{
  "n_layer": 20,
  "d_model": 96,
  "n_head": 3,
  "n_kv_head": 3,
  "head_dim": 32,
  "d_mlp": 384,
  "vocab_size": 5288,
  "activation": "relu",
  "norm": "layernorm",
  "norm_place": "pre",
  "norm_eps": 1e-05,
  "positions": "learned",
  "qk_norm": false,
  "attn_scale": 0.177,
  "bias": "all",
  "tie_embeddings": true,
  "parallel_block": false,
  "init": "normal",
  "init_std_qkv": 0.053,
  "init_std_o": 0.00838,
  "init_std_up": 0.053,
  "init_std_down": 0.00419,
  "init_out_by_depth": true,
  "optimizer": "soap_variant",
  "lr": 0.0118,
  "beta1": 0.95,
  "beta2": 0.99,
  "weight_decay": 0.022,
  "lr_head": 0.0102,
  "grad_clip": 0.5,
  "warmup_steps": 200,
  "schedule": "wsd",
  "decay_fraction": 0.412,
  "decay_shape": "sqrt",
  "final_lr_fraction": 0.1,
  "batch_tokens": 32768,
  "seq_len": 128,
  "doc_mask": false,
  "train_tokens": 107800000,
  "steps": 3290,
  "dataset": "wikipedia_en"
}
Each number is 128 + 32 x the weight over its row's rms, rounded and kept within 0 to 255. Layers, rows and columns count from 0. The size above them is the row's rms in percent of the matrix's.

# layer 11 MLP up, 384x96, rms 0.469, rows 251-257, columns 0-95
size [110  92  87  86  87  89 105]
[[121 132 129 176 104 144 158  96 111  62 121 145 121 199 140  91  77  96 105  69  78 107  99 133 139 135 131 163 172  57 167 139 128 136 101 126 131 105 120  67 151 135 160 135 103 152 129 109 116 136 109 115  22  87 156 143  93 125 161 119 156 139 133 168 171 113 106 131  99 172  86 151 138 104 128 183 194 163 121  95 144 132 129  81 101 184 135 169 124 131 156  67 156 151 148 135]
 [104 116 155 130 136 137  73 126 177 134 165 216 151 123 140  90 161 128 143 139 139 140  92  82 122 150  96 118 134 182 106 155 187 137 118 151  98 195 113 153 150 159 149  86 140  54 167 117 124 150 120 107 134 121 141 158 139  76 137 125 127  72 171 117 108  82 149 151 154 176 139 115 131 135 191 107 186  65 124 108 143 117 174 167 137 176 133  70  91 104 133 101  80  96  87  95]
 [117 122  91 129 126 150 160  95 169  84 171 180 124  76 167 105  85 138 155 166  89  89  98 122 130  47 128 161 108 160 136 119 129 137 120 167 121 158  93  89  85 228 110 165 116 139 121 134 172 107  71 193 129 164 173 127 126 114 186 123 105 144 137 100 133 149 125 109  89 168 149 109 128 146  73 178 207 104 149 105 140 132 152  89 144  77 119 145 111 136 141 120 155 106 133 147]
 [161  80 128 141  95 121  95 121 195 114 152 121 145  65 130  82 139 140 164 160 111 123 127 102  98 140 117 136  85 171 128  76 159 115 153 112  87 114 104 134 201  64 131 123 132 120 109 147 158 171 100 118 154 111 117 128 143  47 171 137 114 124 141 170 107  94 119 132  61  99 150 117  52 177  77  81 106 149 188 151 122 139 105 196 120 104 149 147  57 138 141 108 141 158 128 137]
 [109 116 124 149  77 115 126 125 151 115  81 154 131 162 152 140  88  98 156 178  86 119 108 169 117 149 148 183 131 114 183 135 160 147 141 177 177 138 218 126 103  85 103 121 131 133 168 117 113 138 101 154 107 100 123 116  98 120 174 125  73  99 100 104 144  82 165 100 178 103 101 141 119 112 165 193 155 215 151 136 115 132 141 101  92 152  59 171  95 141 100 127 135  82 185 101]
 [ 97 223 126 120 167 123 122 105  72 100 145 178 120 177 128 109  88 174 150 130 145 137 136  99 152 107 153 122 122  73  90  81 137 134 118 152  97 117 128 111 139  70  88  85  62 147 151 141 127 130 180 189 139 166 175 124 113 108 149 149  85 131 113 116 126 171  67 131  80 162 157 109 160 116 112 182 147 141 157 175 130  95 131 188  95  69 139 103  89  78 112 131 128 128 166 121]
 [ 92  64 214 106 109 168 110 143 153 121 103 126 153 140 176 156 111 138  52 147  75 140 105 131  91  91 164 115 124 156 131  61 163 160 127 118 143 115 183  98 123 154 105 151 134 101 120 173 131 116 152 183  76 151 131 120 119 149 168 158 142 120 118 145  99 162 101 123 138 180 175 131 106 158 123  91 131 171 102 156 175  95 127  70  83 171 161  67  62 149 133 157 108 115 139 147]]
# layer 11 MLP down (transposed), 384x96, rms 0.448, rows 251-257, columns 0-95
size [114  85 111  93  98  98  94]
[[129 125 174  92 106  65 106  96 100 105  99 106 154  68 116 101 169 103 144 176 159 131 149 150 165 118 115 103 121 151 140  75 106  63 145 137 135 144 162 136 152 149 167  79 152 128 120 137 109 185 110 165 154 112  98 145 147 191 136 193  46  93 126  47 119  88  98  89 115 168 112 153 130  83 134 128 137 124 135 163 122 141 114 163  87 148 156  63 103 101 145 130 166 104 171 165]
 [110  86 150 135 185 147 154 108 142 105 104  96  71 144 108 183  50 135 124 168 122 113 150 161  84 200  85  93 108 156 164 142 111 143  73 118 167  99 155  93 103 131 170 155 177 199 127 131  80 119 152 166 100 155 124  64 126 127 101 104 104 161 124 148  86 160  98 129  76 163  88 163  97 171 100 144 106 149 104 105  72 142 163 143 122 111 120 142 134 134 123  76 129 121 173 158]
 [219 128 129 150 111 113 123 117 165 126 122 182 140 122 109 111 154 108 177 125  84 167 132 125 105  91 196 192  84 108 110 123 122 123 137 137 145 140 107 124 168 114 198 176 150  32 124 101 123 102 167 168 153 120 129 154 113  66 105 153 120 109 131 140 142 121 160 139 126 102 153  55 109 163 120 130 132 126 143  79 152 108 123 116 147  88 174  88 147  85 110  77  50 119 134  89]
 [ 99 116 116 110  76 175 154  70 139 129 161 114 118 163 162 142 171 118 181 164 125  63 114 107 179  94 150 150 154 112 205 145 115 102 123 169 118 160 143 154  84 154 120  91  98 122  95 162 102 153 118  75  97 109 145 159 119 180  33 119 117  87 185 168 115 104 181 108 128 127 134 131  99  87 106 120 126 127 175 166 141 163 130  99 144 100 112  97 152 144 152 143 123  86  61 101]
 [104 155 109 144 142 189 164 123 124 177 125 114 101  89 129  46 143 127 150  94 116 136  84 123 125 136 180 122 143 193 196 105 113  68 121 134 124 100 162 133 156 117 160 121 134 101 118  86 166 191  84 109 138 147  84 138 173 118 130 173 137 172 172 151 145 153 171 146 142 130 115 135  93  97 150 143 106  92  93  96 123 137 170 109 146  55 173 102 150 189 135 149 189 179 170 120]
 [107  62 137 144  90 142 141 103 176 157 177  97 114 146 128 136 185 134 111 137 156  88 169 130 127 142 125 115  61  63 170 100 150 175 181  68 125 170 136 112  82 132 115 142 170 124 140  67 187 132  51 138  80 124 168 110 189  99 162 122 168 105 129 112 164 173 154 146 131 102 134  97 140 112 130 135 125 125  89 156 153 146 172 118 146 161 144  86  88 145 115 116 143 142  54 134]
 [116 196  98 109  46  84 145 161 149  76 160 142 125 114 102 108 115 134 154  88  78 134 109 111 159 107  93 100 141 131  98 168 106 133 134 132 132 144 129  84  87  79 142 109 109 123 139 168 117 135 116 124 135 150 100 144 127  74  68 119 128  79 121 125 151 169 118  89  65 154 108 170 123  88  78 121  59  89 142  89 117 129 224 137 186 126 123 169 122  66 118 150 147 145 115  83]]